Part of a small language model's weights: a variant of Adam for these matrices.
Each number is 500 + 40 x the weight over its row's rms, rounded and kept within 0 to 999. Layers, rows and columns count from 0. Numbers have three digits each. The size before them is the row's rms in percent of the matrix's.

# q: layer 4 attention query, 256x256, rms 0.0719, rows 34-63,97-127, columns 64-127
# k: layer 4 attention key, 128x256, rms 0.0672, rows 33-63, columns 64-127
# v: layer 4 attention value, 128x256, rms 0.0457, rows 0-35, columns 64-127
# o: layer 4 attention output (transposed), 256x256, rms 0.0478, rows 0-35,64-99, columns 64-127
q97 127:492459514486460453480494486457456535567451473416518461492433510434564519418519402462524572539521476456486436552500585522536466518558498447476508457498442518491455494504516474520449447474532451
k33 099:491504519484507394519466592523486603511501531452546490534431468493517530489469483476493605612497527450433428582539523470441429478489484521473559476513461554496452493510461460532536525467516497
q34 127:500465544419464525458529469504465504545568417466596490527446484465485522475480462490504414590521526482494480515488506470449439439414507528512602521477566530485522478507513433504506471447482525
q98 119:526452497548487547454505536494512465457540531499487483466483479464436442464519482587474510527507516468580458525539503443491522451442464452456464504505427495516494439530515508488522504564587486
k34 090:504443482549495434508524629516526417505493471465558547511394536488480509470533426537453526560490498530489443533505464484576511464464518429478463513530475519456523387579500517511569558511537474
q35 108:562514494488473563510502546486462465493523498525522509472474492488495443510477419471523554562498526439458475524532522478480503498495506461466513409465508470538476466438535476586523489553522485
q99 124:499538474566490473519510482476446510509492572499463540522470491461508505497390489536562592467544494518490497485518523490539517506572523448453495492468432502454513444404508535567551420475572497
k35 104:495454506527484475450505512497445481590470466525541485458512477457432578483559461511523538523534472498532533458563525500561448525486503487446518433524486475522484459494534498521571507440575548
q36 101:515523528479522451500513445532544542518503474468496480475433507545499529510631462512563564498496505441447527504509430592472527508504508478549456526512499502466502528580477509482551451467496460
q100 093:469473514506520482537505560516463436551507501575600494529523461502464483511525474568446505577463613515554492515487473536420496578474515599554501508534500559547541496558450479508556482452539484
k36 087:499500540481516572482503456522510516510471538492526567485493503513441451428485505514496516484541543521408472540468558508444538466476476541478450468506528549500529428546512499479458464467450519
q37 104:498500561461461456544491531479565416517542452403478504499496522508410516520429522490551502497448455420515496433571504507460468500478481492503502554502510528547489611521523527585441412515516447
q101 106:506472511473548544526440525563503490506462455527517479555503515538486502489442523530505389544490461527549556497467468516530509511505511552505492543513492481595422553468555540490447543481451429
k37 102:533541461461564500469441503528539520452496516512443505470546544551501442461539506554486511491517538425497530499457490514456482517565482498516455539475460525459553545433511459491480515529422543
q38 114:486471547508546518478489468506490523572476440442507510471466449515496528408521486540518482564493534523486460455468547463439528494474530459573505503525522527500564455498585415548466478517496541
q102 122:494540469535463506478463523565555503497499576545464538458499523496446522475540443470528566554542495482493477521536440554526497476527519479476515467498406530491455497484496480528473495512613406
k38 082:474521539478524470466508485443562532481518457447560538504388505523494477529521520472556520477487465573459496468592481452503477472521567410492509573481529511506490449504412524450457454550498437
q39 076:486493547402529480447632494472517550424499501487477490486492496451476497463534520506521555537534472519505513567554496518528536556539539536504457484514557538477448534497498485468517485456479447
q103 100:468531550506454502492450536520498522487508513546498472490533541499529477516522479464516529442518531503475542567466526396497569463519516516457477528468520527575469442491531487550511458540536531
k39 095:480518522459491490555511522455550492444494572473512458530496506547467422537556495484460486471477523482484501468493457471434557561554524418439463471505467454506509470439498508507431567484493478
q40 076:513614459482543506517493499529514484516461416519510458452531537546486485572471494464582512443542510521536522485527452516528456501510526505417441491478481501497494579479516553461538490540503488
q104 098:483588386516578575462503502498482489444457462502477504422515496409493457572494567536573508403497496518513494467475464527488507543453489476466502527425481543520430479496469510429527508508530515
k40 084:486488493457491525532518541576434452518500543578463485460559499515479532568450563430520401527493457522525521542504539462526576457476488572508452478509552561476506494456525548500524544481431532
q41 085:454485515498453396542493540506487500519508469458542477523515437579460478499486455519420518586530550564417491467547494497449496540497529509455477453524441465505449506504515421486441485502542468
q105 108:480552482481509502437549510595552475522494473538481511466523452481550463451531519531438528517569527560555496466449461559483411579473509495531501531435442529434493496535455417404525502430460516
k41 095:538607520513481550497440501492493482518423550497453482487429560501477519545472519549536518543534499497474465558525528586489444517504492538521503464523558522484519589521534493524547467471497564
q42 096:460482477522485508476506509485529510538427483509481505446500490478515477461532480509534479525458583457554456543503481545463533440501494474488523483420542553498474570458476551486490460524527562
q106 079:587470470555459581513507473481464490484549498519510439516516459465537535538468567490575530536444407572479511401526478440464560476513500477527433460492475481488512460517541483534466481565487512
k42 095:498535496494430525500522446502491456509467531494534467491435471453453519547492522468533494478529435521482484483520528469542502578447543512563482443542482354491485393540513504566525500525551436
q43 092:472505505463507497550586509512501595476398508495568459503489494511549489523496458448463491501594509501531567495530481547474484514493523540498506441466431536494469598531508479462513444427494477
q107 100:455530444496569537448491541535567496527500467525513449458481418480559474529509602508502540518421400503540498440545435501499505570523453485534561541472526513447506534570506463461482544470494494
k43 099:462567450444531586462449513550543448489497478470511439491566585480500461434519578466536432479556467501472503534517477507453463542484535498610484529440502462501467532491547520534504496587500504
q44 088:482459519532352452490501474449454543557527543489498471541467416480460511512536498506478522556488529559480463491514523468475536539514499518536470547529475483532542451491492513474472485512537506
q108 115:538468557515429414535513467486508489468522570487535524507437438578470506487515474512404524543489498573466458546461468542477521438521537451523470513578466493535566472543455485472500489528497501
k44 108:494437510510434410552553526507517552489555541506554496541499467481508503459567513531422504468484482491427459476461510516529553423527478476477531485532453495544513414577415481512464474524586509
q45 095:466446518466470518519526531538564485426597535502590501520484484488466482522532539467445486545485499476424500521558524531483467500525598444502503557506477522483515427515473373474505483531544460
q109 106:478450559505448428524543519459522530457562533539505473488534482514478461476561490457438478511451496554531453530449451501528494473490543453481496515540534457596551448441462437433466524543501463
k45 099:489451547541503476550548526436489495576516465503596512524479489535443480488532527550513550484460515534447515477452494506520506476456493474468535501496531439487491448568481483402428480547550491
q46 085:494557527462469566544490483596545517547513528467522481501496437543535529495498490496469525550499563558442544484486479556456442525491525500507507489527348542511526483492509437476503415498510446
q110 085:496511476520493446480554469530482504585565522585568459477496416462529499504511539512489537488513531557539468417541406565484476509480434496516488521498467494508513496552434443424560560476545502
k46 125:448421532518504520459567420441531529466506487454535517540443508498422470480532501455540426541485546495469439473535415520481459479398530496521516511495561510584468475531515489474464452565530432
q47 088:519465511524522374416560526510496400449549519529418603523459523457463499539513504489496467458451440472484447463520540457547512427494450504424525574515658497523491504543512518493503534450484508
q111 092:523439546504458488530479445481459490442486456465449543523547556501488503494485535501497464548499478494443496586438592472447482441534547453509506436492497490549493532461507540525467424515443484
k47 098:476467465546500441485488535537434483471546502504504569461524527443491513492470564547486470474525423497497521507469548530555559459476496507444465472505454513453487471522480512474438547465508492
q48 098:528503522536561508531581531512523536501505493533566465480436488499533524496491494543531544533492454474488520500527535481478532514485522487514433590469511575488528439535552535513450491539512473
q112 099:479504503524560525451465554505501471491474479490510439486516556479540507547474521504541534478545458499577591533515467455482519513454483488466508567445530551426466478417548503475487523485498508
k48 095:519453535465495588483485513495462492488518534541551582510466466557466491430468477554455536518525489484463536516467506460513519526552539524591542466511475511475502490446503467471491507482515500
q49 088:493551437507550494538500518558496464409506529485455534480530520490499524530528477532538534504527516452549536522509487528558492549554565454482482452484443464416544476525560488509488489472510499
q113 090:509498477477457561466462490532484527462469438499481441497547506550486496496497526471497585464491540478574563493559425554541449550495491514446475494554476527507469543433533478457527505449495468
k49 098:458512461478544515472489474467513442527484544555458548510493551517451494567498565578567439509496547474535571500473509501488506445480473508495497478514537467465439640503575470460415521492452504
q50 087:479562470470519461571463459505518428493513584520483575497431477477473496537482505556476490499421482528467478549538526499505557490551502478400532512547521452498517577532559482523508550507492517
q114 113:536518483521481495600452453535479490492489517448435529455486525510493474509543412502467538469478527508495481597503456552552513492512500511407467476516552454545463499460504494533582466446565463
k50 105:506526518444540469497510494462559470493513516546525487482487457490520502588484588566531507465453446504491529474499550568503509502527495478496508488467502438478538556496441458501489499525526502
q51 091:474497451544465470532465509539494447462480457487479472489520507586426471497523489426468472443449459519513495503576533507523486537488543486546484460552475572530475439449571482432483484502513447
q115 103:519492442493475493447584489557485539492506456520540526519542543566506537512566536458536502502459511529538404516568525553440477529581562493474493512499516496478509521425475463533462534462459465
k51 091:510507467468428513514527467563522430468507608543370530537534546431486501482520472433532425488469492489428507482473506494527521511464435529462451508471518493526491504474483497532486524452491463
q52 096:489475522459447544504472483440578543555477502499554457495530508521507455527435554464433488531457513565457491464477491477427503460471458533543557579480450514515488521492464465513513513597521466
q116 096:533562498525469465495493499482487484510472576478503573519441451396451520563517464502416447523469508525431471480419530525513472460495501444532609511455530519526548477573415524570504510496504557
k52 109:463526539518473513496454523500540534524520456514515417495515512489541489492530506484408566481491493472538439497582451495448481540496509456561532560475422486522551462447447504546598519527507525
q53 105:468430521524510509487568474376497521505511502468480473525502535492457467439504539483452450537513465556500461470507490442533501504491521467599525472466550455504486469546475458430550491537472464
q117 089:471422545567487483474488508381487523492518551515527483538497557411443480429470475461556428566512536431459446469534512422480526502481549493521447497480529491495521462519497489558497486564484495
k53 109:483428490563463468552518526486465544544442448424582438478492460461490531492451466414479460507539518513517523489463493492549508554457494528476462499507456498534462452528575539485508483491539447
q54 093:441501473493425496510446472513528461555466441542574437499487501534501452524479462473458466500545512465565583565516515490480560490481475582505538512534451523469460610485507452522493524520494484
q118 083:519549480482492500528451512509447495523424487563436503439507489473562482571504480474482477484559485565497547593443489538463488579522469517474527476489471496538475543540492511439543476436498433
k54 100:540536582524490608481490546468503435492469485490508452449498529510486489499522552428468482514484484485488520533551488526479472465558472412605539538459471486496505468505468492457463479432504517
q55 086:531480501462510561411446457433535522493521510485567519513457553495525472510479533418481463526472538483463510466476501497446493473492481557509517614501569548508488525511425490470542524504468524
q119 095:497439515519506458507516483473503499481575501463567516525463468429503528538526535444552388565446485467410428464495536454548501465477545510556502531513527551518523458546502501474521516547539519
k55 097:481465510529530488482548447477480497538467438481523501533477390436558491429482486460468555545489499502455440448548514411473468515472512516481485431557488534556512475576446425534546534559519451
q56 078:514457602553451467444558499437469542489501498525472572536510467426508518492471524475497513483457479522488433506507549468453481490513473418511522580470573526522501530466470533492560438519481514
q120 087:475478554485538437489538462428559506487500542458531510553501506495496484509503535498488473515468452509479508511436538399461534411498493424515497499476505475514502516502486508515468475552457510
k56 091:514451479533511467549468565554474543486564512485526542512516476454536503436452437505416572505557437500460472464464528432515547501512497502494531481497481547528485392465482471494455551496528543
q57 097:524447478463487448495506493420529511383541502455528512451490493505469522423611493533567458490472561559511444406518512480440499463510473539570511500457512494464525449544508575491514501483469537
q121 132:496506568469511496472501467484536562510471445523589499527522492548500500490608539512436427542524522544510547488462537455502483470410521440523526485541552461483534486533510450500484585531453479
k57 093:529463430497489495540499543451476554517423515484496505516515454497485506526513467480501446553504541459505473424433488417491522542462516526423478449562526476573476519484477545505500556438441485
q58 087:561454428516517453456524489498446561457517526469476533509520438472543529514544557495554527448452473573464526467466449459552459518446519488508391452499546447507488394494473543498448520547523503
q122 097:517496481529496482522582549470569489475524550492632563520458588532442520495515515482518478477444488440505517460518483439562555411525507515509493495461461517384547455501528477550448502534538523
k58 096:450509499490436461514556483531490493479548510461437484549466460489533506478522478526500517392551554508480468478473494514540540513436490533447473503508493556477507465482527502554553477559496505
q59 091:532418567502513470530524534459453469524464449537513578481524467486472494503579507445511515530516530506424457532536596448467450579492513475564468433507464473543535463564553420529541444531531503
q123 095:459450489503462498547463518501526475517526470488445542424480438535499456558546561505535511474459483423525429510543557489489546495512515543507495491489499471562486518532584501497420441529475514
k59 096:507525463505476397482498505568529479444481557514469466441501496503507492554500465531514488436458493502513546536434547494487495480467500504524522472505437478464487438518468541491455487580540506
q60 110:509481528444529487488534463501493501524594520432523504541448532495497526461493468570572462594485522537418473461473452457465441477520489537463485515547522439494529505495505455558565530458475535
q124 117:443491558520448502499512506550428462535554522422521474459478450499540508441517428473502533548491547511494445493554475509539483533500513475492457505534527424475503461444431569492556457496569486
k60 097:498427487422542481477522512450508552550501456466587473509459492531522513585510536555527586508501514523524525503438496500464468499499460410439514449555488507493462549526561480477529487516550498
q61 099:450518485452508508455541442566578530436521482478537486525563523482510438499508543438416475486495487509452489517531473480502462488533558497494554520536493518459571464544450389419518524511466446
q125 091:525485485543488488528485510456511509434510471517479440495611492538462504491475515460485528478420514494484460575484478489481493455545553473461517520540525479574516479457477550531470488532449480
k61 113:433513471494532519517560577483481497484550514591504487509476586420426502528548527519496451445489482462557480446601500527552537459469493514521561477477510441506462455539511481512567526526502519
q62 097:431482491494452560517532528505520395563491439512524504517462497567468467594493465408501503489507479489495511529488589508491484483448425580479560487529481584509496614466509439513523470539457491
q126 099:554525459485452511543439524471497403542454474529375591437525517482445486563459530452504515445483412488439543503456546444516481464528485494488541514477524521539468569445532588512474428464477518
k62 100:495538522532418547518483498510504475539531507566501486447457548543438506583493441483542515497481429497495506514495510480476547473525511445604526505458432492517517472438478501469522491461511489
q63 100:468510515448489521481468505522532577478479445431454505459514569475510521518504447431466502540526510536487533488475478522519491491493513520542476530463518491528512480479461537427461514484547390
q127 114:433439503506447504462490468492509561442450425458424421487522484530484508521438443430487528502488526458526534504486554450473506540471549472512460569605501407480565549530533478450452470513459528
k63 097:481441488502535506484461488495459553493520474584574475495488573482478517485472493524448508491480469410550513581572469498468513481470519483478506535513445509497460508503481552535572453558486497
v0 085:366463515520546467500518468480518584434448419500510545457495515459528534494502534515482499431551577509527534471500501538425455580511521541536501510521470563484484523440466502491494482477493558
o0 082:557507489492580516532526554498519541576436490509529513549547451466503412470523550479465472478458488569447461536563561544531514442472543483520558524460477532521504486457497511469469537488520458
o64 082:492513530481511589474492504478502462497512546525549467525518524492473618520517533549465478520474491553470454554516546500523514481516536520442482499475452478572540438449487546453534444530532443
v1 085:623510545518461543436436486517516480541475455527515526464578502515475537542481585545491549510475558522482548492549510511548467466515482460558473562520505497436545500483514441517547447480473553
o1 096:475561551431480511543432507506504493477453587504526473528477543544480537442458492504530510482497508523471428545587535552552502512475537543462516550528477511464514484446530506481515485497501509
o65 101:485425472445511437489532547453475506477472570488435549497512505496546553492500550561473501442440378535462371555443511527512553472541499505468533508486505503502520522497529544476579512537531449
v2 098:541505465464482487524488619525446521497473521527558461479546454429564511495508497457420487506483491513500548419481491432582469490446471529450445491475421455538488492558473532550521569443580514
o2 105:477550496477516539467507463607459514537464495502522446567452466517539292463507464534562517511526479475549564539510519596477477555476481551500444521494448522483471531468490450509489451479464467
o66 095:493520455511545579519569465607469502591446455535509434497476503490500364483543516486597522537489533484585517472559513613471473576452461504496484468510481524462458554490453506477480555438476482
v3 090:451478498465515508489507547452450499455461508423579464537535477476500452460514414450483458549500550508486450504521464436475535519477481478489480473506473501534500484453472434497449565482525499
o3 100:501399399515524506525564503544496498519510404491404512438508469479529378537521532498490511506469439498541579454455483495514499490495434491510503433458511481555478540535522471511514482526517488
o67 107:491580474504481569512481465595533454555514470498525414485416471565459380488497460490561471564545559533519561480568475564484459519464484563522479451483493478480429517510502469511462455496506533
v4 094:549511533508536449508482554521428517443470467459482467552494548526494500613418456580515464509515453465502471475500505464500553478513483459600436515493512508471501472546518476478419540532448480
o4 098:510521447427465490515537566474546510562451452540479535497489482481546544504487593473534531568468552514467519474515547476609545513484513534495501405486505491530453515539460510538486543521430465
o68 086:537613465522440453501541467535515498549501511475467459476438477524464514436543588474551493549549530508518486454529528575528512410505466572414460419529454472547445485556444537521509559485488419
v5 103:486530508531557547441501462491368520457488450466515429518497566543550516488457491552551464519530497432501492503520485500553492489542449507458510543536470612504528512538546508516476453456493418
o5 097:475518481471503506508583532556522547508497478564542550482525440437481480426442512443529475477452521567431548542504522537561509527483494532599524470454536459456522515561517440514451535509491549
o69 105:488541468480440488497578526529535487515484553534475482510526523450453529533437530481542454485532498580474498540479505523464501530546503503503508496417504428503472484513539439573518465463462467
v6 108:528494485431517508596534567516535498428513481507553519508506446507535464486460511552495412528491431527424467508529526479486604498516537523433477525496539461522472470516560469514414523501498518
o6 101:535545430517531460480514549507594459598502503487525514543534511509520509584530495432503554504476476523525545482517469500502497489492484441485506443511465474486443493479465529513492464452449466
o70 104:476584453477521504477475498521506515543527447507530493476497530505507427512532417499551518515569561499475513494550504490521462495412477526513534401497486491473431464486426511429524504512432529
v7 103:506524545462491465528532406544456571365475506544436482565563428497544511478463490503456549503547516519510554497506491522483454507509446501578543552548556465497499502465560457490559515456481535
o7 107:459491503494530504452491509514544466550516475485454505577538459512514337570513520506450564494474446477577531478562544568513560490496556520466528468473458492482512474486452528399463469462450523
o71 100:507556444422514450433481539472558442536489476528536542463516511486479414557485550544440493474520476561495500482537438496559502478511413516460523438448506512561483441510477574420482508507488461
v8 104:402514431508469538477505519486526548531451498485520490450496544458483480451548452506490484488547479489501450500547496535467549518501569496504514488427498451585440511468554442486483397561543447
o8 103:585472439515537468465516479434493446469528436480494539445530508468522477501528495496503451461491493490485487497405481433449497500525434494523541509491538539501531540525464544572523510493493488
o72 111:537458504495489538518504448497539509481537422514518509532500505536538523512514513476564524508474543438528635462419549427437476490492560522532539499493477498449504531499417451563454447481455522
v9 095:501500550496491523527496526466412478510457455514544498473455459509513507462574480528508432446480553510483475527484501469468483458480428507445480467461512519556474532539547553537446511490542534
o9 094:503508481476466471574486501446544502507505514501544532512457495466471611495460497523477431496494546491427459513466504438526539616543465531556496567466490482464524525513552416609498485521548446
o73 089:478428517546487469549563476504511504500505532453483473494498545511430518487407440457525465509522579493511475462510493519492509502472566516540474513536465541467480461513501438549507528513546490
v10 096:388481521538436508482546451486476560499438483462494545477467567490479530458541479455547501497582555534493542514497548478474529530487572503449495467471522582485485522453406546417570449463557478
o10 091:494505517475556483599449500481496478521583446513493517480513464531469585531453458504449448461482568539406456494539496565539423528494378555507546498490496516494416436557510504536435498555487503
o74 095:527448551483540442443456448453498418481505502483496569478533488480448519508389485515385538483404466472428503486477470541543488517526487467509532484589515489507514482526528482572520464490483487
v11 092:551495500507505522500476532509470536585562489443587494469499561458443516509486565492546528509481508544499436564541484477506502536460574443526473456520500525494475500485458490497583535508558433
o11 089:520519499515545531481498481513402519402469478500434450472485501531555433480531443532486465471517488531488488478483485558484421527504441525432521554462474579603474542517540512503462504549486522
o75 094:535521529534489514469509513527500508460541494542453466540440457508519540572509543592488492539514433481470567499491520520459522507576509531470474521519510401523490555528502494546500475521454519
v12 089:555507419534543441469492560528474497532451503472537523495536490463483522446524558526442593523502557525496538433511541495534441484462453488473422461480457428480554494538485463544565494510565503
o12 091:520566483486489565487445467532456510530490483480507439516488472519537283476558480524552483465542500459484510497510502553452500528483521525467484542472423533529480548450494507497554486462459506
o76 083:526521442532500572534505497590504527556480463509511490491524477502508343551539532505548513467463473489536546443523511524467524525515540447488543499488451532460456588487490534534494509442499506
v13 088:421546491529494499515530548521496564520551498462482446540523449520483474490437454512517434433473489461463537468490497499520521510581516499515498463520487543429561496500469495536492523499451472
o13 093:520493519518500536467595541527539526491519473574528542498508581477470624523484542502548599564468508555529556540532527513532485455435519557571433460472560464497440481506535446477476511502499457
o77 091:537511494497577552400469505439427492506440445579483484483522552462515474481536501487454513543525488492466408580453517531484521502456460522496541492477566570521516508469545479511536484460484522
v14 098:471545493508467527517545511519540498463568531503555540562435450534541472551555492506502503452481479480476424412452511487573504454473547484509484527542490530520453500519467529516441534535541524
o14 093:553467525537593475392490471454490513448562474484493445495486516485488476540548399541569520519487488465557592482402507432381469491534468505496457554458510436503481488556510463534514439532516460
o78 102:536468543496592528454472443522499599426477447479485380490562510489482464509494508467528545534499581447535567494436523427475481535478475480513478592499512542488479514463514487456473498484480556
v15 089:453483554545474502533470501434498485490549497496519536400532575492442522536593548526459552496488519559540505506567512538459476456432470467526475493409539497528500521506572531489498490559526467
o15 099:507518474458505460521415504471482467492459542491501467559464489516480513424479476502515442429508534504484393529437430478476548581556445480433520539554521533533521571470507519539518491491564515
o79 088:475411569482489564568442509582548489508572471533469502508486496516538470460474496437559439482463496526492500462542509504490483531468508492527491510519425523513458492508493473530504528521568480
v16 096:531504546450543543561428489530546506477505463502496513466487503524539522581479458564502519540499537456513484550506484530460445485503507496602583583527490484544533533519470472464508455529424540
o16 088:522456521516516524422537479379534456473473501420509499539554465539473519538526509560429521479460511525462458500541551459455489454513539493425555488526500505525511538527522534467503489534554502
o80 104:530426509479459439424500497369510487476499548434508492531508469523515549472517475581438454498481480552488422569453546439473502440502491528452478486496491491528557533514502509443508500585562503
v17 089:472489486524534515586518498457471489512463492531484424487385526511529498435499405476488489511493580522541525477479539499469449556504522453529481464521505506509464515526414506485501498440605518
o17 088:499455479497518546413452492493428550444535433477440485482453420500575359521553539527511529500526474449530454418463532494446456419452397526501505530464454528503501501528509492551515460577440507
o81 089:505439474442494514451480437452519507450463584467533431455453483470432518511519547506582499540494484409588500450491453513515492500487521542494424506534545484557508568459545454548507453508445453
v18 100:533528455460502534442515407468602485465567549499522513570466577492509497479466478473560520573488412528532460515469503514533482511520502476549524530471475466499485490554476489508586511510515526
o18 089:506443520570524573489468523490431471425508502460402496470493503475505433562502494537473485467545490487514502431442458465478524478525476464425474472527505580539550493495499519490502493471497525
o82 108:507489535513460492522447536538495499479493556532442503533451490495477558559432509556471528529529450471490593567452506415458552514576519489464451494565570469526532521466528459507448452500440538
v19 113:465510506475490567479495469491543512463516501458521498511443559472392420448489466518526460498541486465482443517504462528468493501477589461529523491462519502557441508522518460462502403585503436
o19 136:551429463537526458514557505431517459473518433479450588427545516476517513512515546498487497530458438514493505457457486449514531437547475458496527452503559523479520497512482535499497527500449501
o83 109:513467501512522445538491496458548479476514492498488546490503512504502529497480496519514510576480445497449555503435516444531515430584512456495492470501548464450490460508501465541502440504421491
v20 099:502469518500552463473508493486529508453514503538484565529449492520530507485560479532484503489475449576540488542445530506426528513475425543523498481499527483500430524558400491492497567506553557
o20 100:475505527517467560502450483432545456516540530528428462507470536510524566606533483525499545508503497408518473371464471498465513492551469451445494505516535469493453429500530439500531486554528520
o84 092:550443518474491538509511486479479492472527481515576502520536480532450512493497495410458499439518521407497518421499502484607503486499472445487457472570546570475526544392546438506481522595510513
v21 095:504498467484480403541468572490495498502485514519482508492560414510601503499494518487457479491452511493462529423541572490561528531531430511458405540485442536486568504486523501546457544476491514
o21 105:478543511472471570489486536604516568529496535567553444529439566486460543454492504483550541511506518494552547531536516517536484505475532565571433472500469438473455494502510440494522524470540484
o85 097:476541438509534616467534526541437533540434469557523473440505538466498484490535506440519548463506574501541491464534417550506486537453468533508493479504485509486448517494523537427558565445575531
v22 079:417502561477448541480523434475440506554549538509544512478515491552429513524546506516588474468478504521496435558511496544485487473544504466461483503487507567477473519501512536477504464523498534
o22 080:474465542548474515534498545460511491434501582486523507477450578481438695449460454486453469527477534552460434499518477474510488557518469466502510502533588480456510487512533503506455521540553487
o86 079:505441566510501481507437551453542512432492544461433486545465549485504612451407485523440494492504492525440461569463527485508534523530505481521480542516546474507529488501583443540508445540514494
v23 102:487500509508488458599487559511539484526557480458487522527557367500505459492526476457466471445494560488475457532495486475477489451467462524489445507482517434519523484498493523524426511491487500
o23 094:483464423536487438392533479523523478511442471498484527546543531488514412547512500521475511549478479460581569493450429436411508558519503455499501474464512506596470505495479486479531503521535449
o87 108:498547508552496566487485455561515487528483422493541501506482507519520339474542448425567493528499603501556502432568461512462419564414472522540521482441450548488422469504418469457447542484566498
v24 099:475459484506465532510536488500558494522533517493480468412475518476437488530543434489508466477538480547544448517533449567477528486504546418572463499442504417574427515464525500527521480515512483
o24 108:576459442495531450444512490473476487459464477464488587500507513448518411519505500551460504462477435459496492483432463425467535509565454504450511485472528543553525540521479525545494510508527487
o88 109:576512576488524536561485424520517574490535495541519503546419509536564498489513453556567519524486532471535583449511492475463446495459526586506476496468450489495453503502457456491436462509492558
v25 097:491488516497440552412457469472435496513456494464534543437466517457461518447495485475488448508504495555497393527573502492453529529507482500520498481457505459591490508459544419571521417485515498
o25 100:591507468489526479513554502494491505481483500505486492440504512488476479478516465480483469465450467508421485542488496474518505493534460491493530515484528533493509536482522519531477529480527474
o89 103:523526533477454470493535450469514533475524574530511463551437539544466592554471459587547476510475475491435501560487539455471493478548536541463470475487512461481480501498490504522537471472465509
v26 093:578512527445495528493417519529512428528482530442489529546521471531544542597568458543507545526531451439551575512474487500583439482439492513550527508543463524475562497604433501482551532523506488
o26 105:487520525519505556514536457490447499475464512463517437536503468506495373467446446513508522502524520567427474536545538591489513503464526548429509531511474547491501519486539479482534434509515523
o90 103:539468487554514435485552490475504540498475536475446468525550465446499503504461544532446524476458469590488452549454537512488546513499475448484460546521506448493587541504529503501527513491526481
v27 099:523513464491552546538536494490437469514452476492533498547508476496460514495480448525434442473483519474506536496474471530462517547536579485486498460562484495487453490514491541463447542519517472
o27 098:538536480535565461520518527479523565577484527488570565540507410500577372515540475484487525519520451579413484520532476500524509498506470504516468520516493522478496493469487501561540471442488444
o91 087:507497489495468475540488536551535561503521503455523421517496521491535487505538534488530466547588533561583509499521504522484489454489497552556501465478458396482545495512491491531474485481456469
v28 095:442507503524573516550504477451525503494519528523536479478489523494522491532526437516500450566525500463516470536531491595393505526519510484574477540460512534558445522527507481545438480496538516
o28 103:551462434511530465461507540463517464515451478453489576490596464488534405558523548520466507448524461549475447479444460446505546503539483443485531446507517495534521524456525534509518518483504498
o92 097:570510506420435540530428542542568487504488522511509468521527474556545515495536475531556499485573527540508495525574548445480452445450517540523504469518416440521458513445483492457462468509488505
v29 086:421461484506447491498434469471440550474518531435528476491445545489533513468437528430526560471505515488523475480491516478519496573456507513608507559539441523534519524528451547465519475489472535
o29 088:495526551546589538437514502509471526462479445563442407510487508526518552483524511495573519561508523487530561493465560546475431440464525566525522519467559501525474490490480449444489509526467508
o93 090:500482478502537514377549462409440422437440492585497461524502492490501549534492567515475467513504459476465485518382470457477484472544493521440464568464544502532512535443524516462515461521514467
v30 092:397480470464506469484504477497471526437542494473500510379492590476480515448554566499448526474549502527529466530499453490495503460501535498434539478435523496540392517537554589481508510481511480
o30 092:551528457526540466508465493466505550541501516526542452514528466445523542465530522525496448470465498471508476504383501524492512588542471479550494515483507470496547501490478527531459564517509519
o94 096:498527509451500519556448463570464525508546496581556506475481505563492526468516465477534461509558545492526614464481512514543506485569523580524481529521477542512504464441450412565406529468477538
v31 120:448495509476491537464505439426548543462549563517494485513462489493418424466551451449519438541508512532477433546496463512421526482521511451547534502444549499535493507432506487494469463524507567
o31 143:522442420499528453512537522460517441471498490501450604471512560457498585535490559524455487464473457472531490466470439416505534468532464478472530460511562517515507491543506513527521523496546477
o95 101:469528478467515479515437512517521453472490534512501546545423604519493571466478480501531465503528480444487497549524464468496517446503541561502518464499528554507435437511511459514515478517532479
v32 099:540480531545477491477535526500429431476532515493486516535506439528487525632487420553479509434450543510551463511516468537499508492528485421485499506540494492492483496472484582467423505502512583
o32 092:427562510493499460478446512435546525528478547486500490516421497483525477503484509526435580567522417474533444528498504421533559565510523494544480506496534442476539482455524506497561503491559438
o96 100:515514502506507461576491505429480562495475565488511434513474554499527485418498490472485471502552477498591404518521459563610524446481505594525449541486513529501511476434531569480575554446542474
v33 095:459462488479480463510441516467451507498478522471494519445497503496541470521473543605490536466556502495478502523465543507472546516485491502481448527485537523479446479510447419482539471522535466
o33 078:460536416503491523488506508527506509518510441556435478439514511466477468519498492480522462496517538482500512488454528506543493531560431493526493476471520447450466512541506461534538513521433543
o97 091:448528430488509546437508520579512530495486434576495506472514514487458406531498537436510542506486555470525561448472503506521471556501481463512498491461488521434443560508508473543460491501480523
v34 100:528493485480514497465481514516419520483479492495529472416494529440492493449530582534403592491513506554491559476460520483539431433415519456551446447521448500506479465569399500496558508508585482
o34 093:513535452509513455482449441527456476509498475438469451540507449519515287461571488578550466453547471420523473462452510542446527558539486488418521555470498517522556536492495505497496489496438532
o98 094:492541471480517461523497467552545478534514534497506447484515514523435383569570536529553498505530518486527547399471452474527458521549506439470485526493503489504485518530525481572456519498457475
v35 103:549492516499430501506408603478436474573458456458494491435537565570545566538471566527501475484449545463523543572455476458499492447519523533497483460525466464460619490486511537528456515467443487
o35 101:474490584463472518520533485508548551491510557512554464575465499526468617422482462510503529571494520534450466560591552547541495534487535503535486536514530499494495496478501473485459489534536499
o99 103:455455571519495479490568474402491493476533571487500476522489466512493566416557441556476451523511525540468372520517515583535532449510466487499509507501494504546530457542500529484508527532580468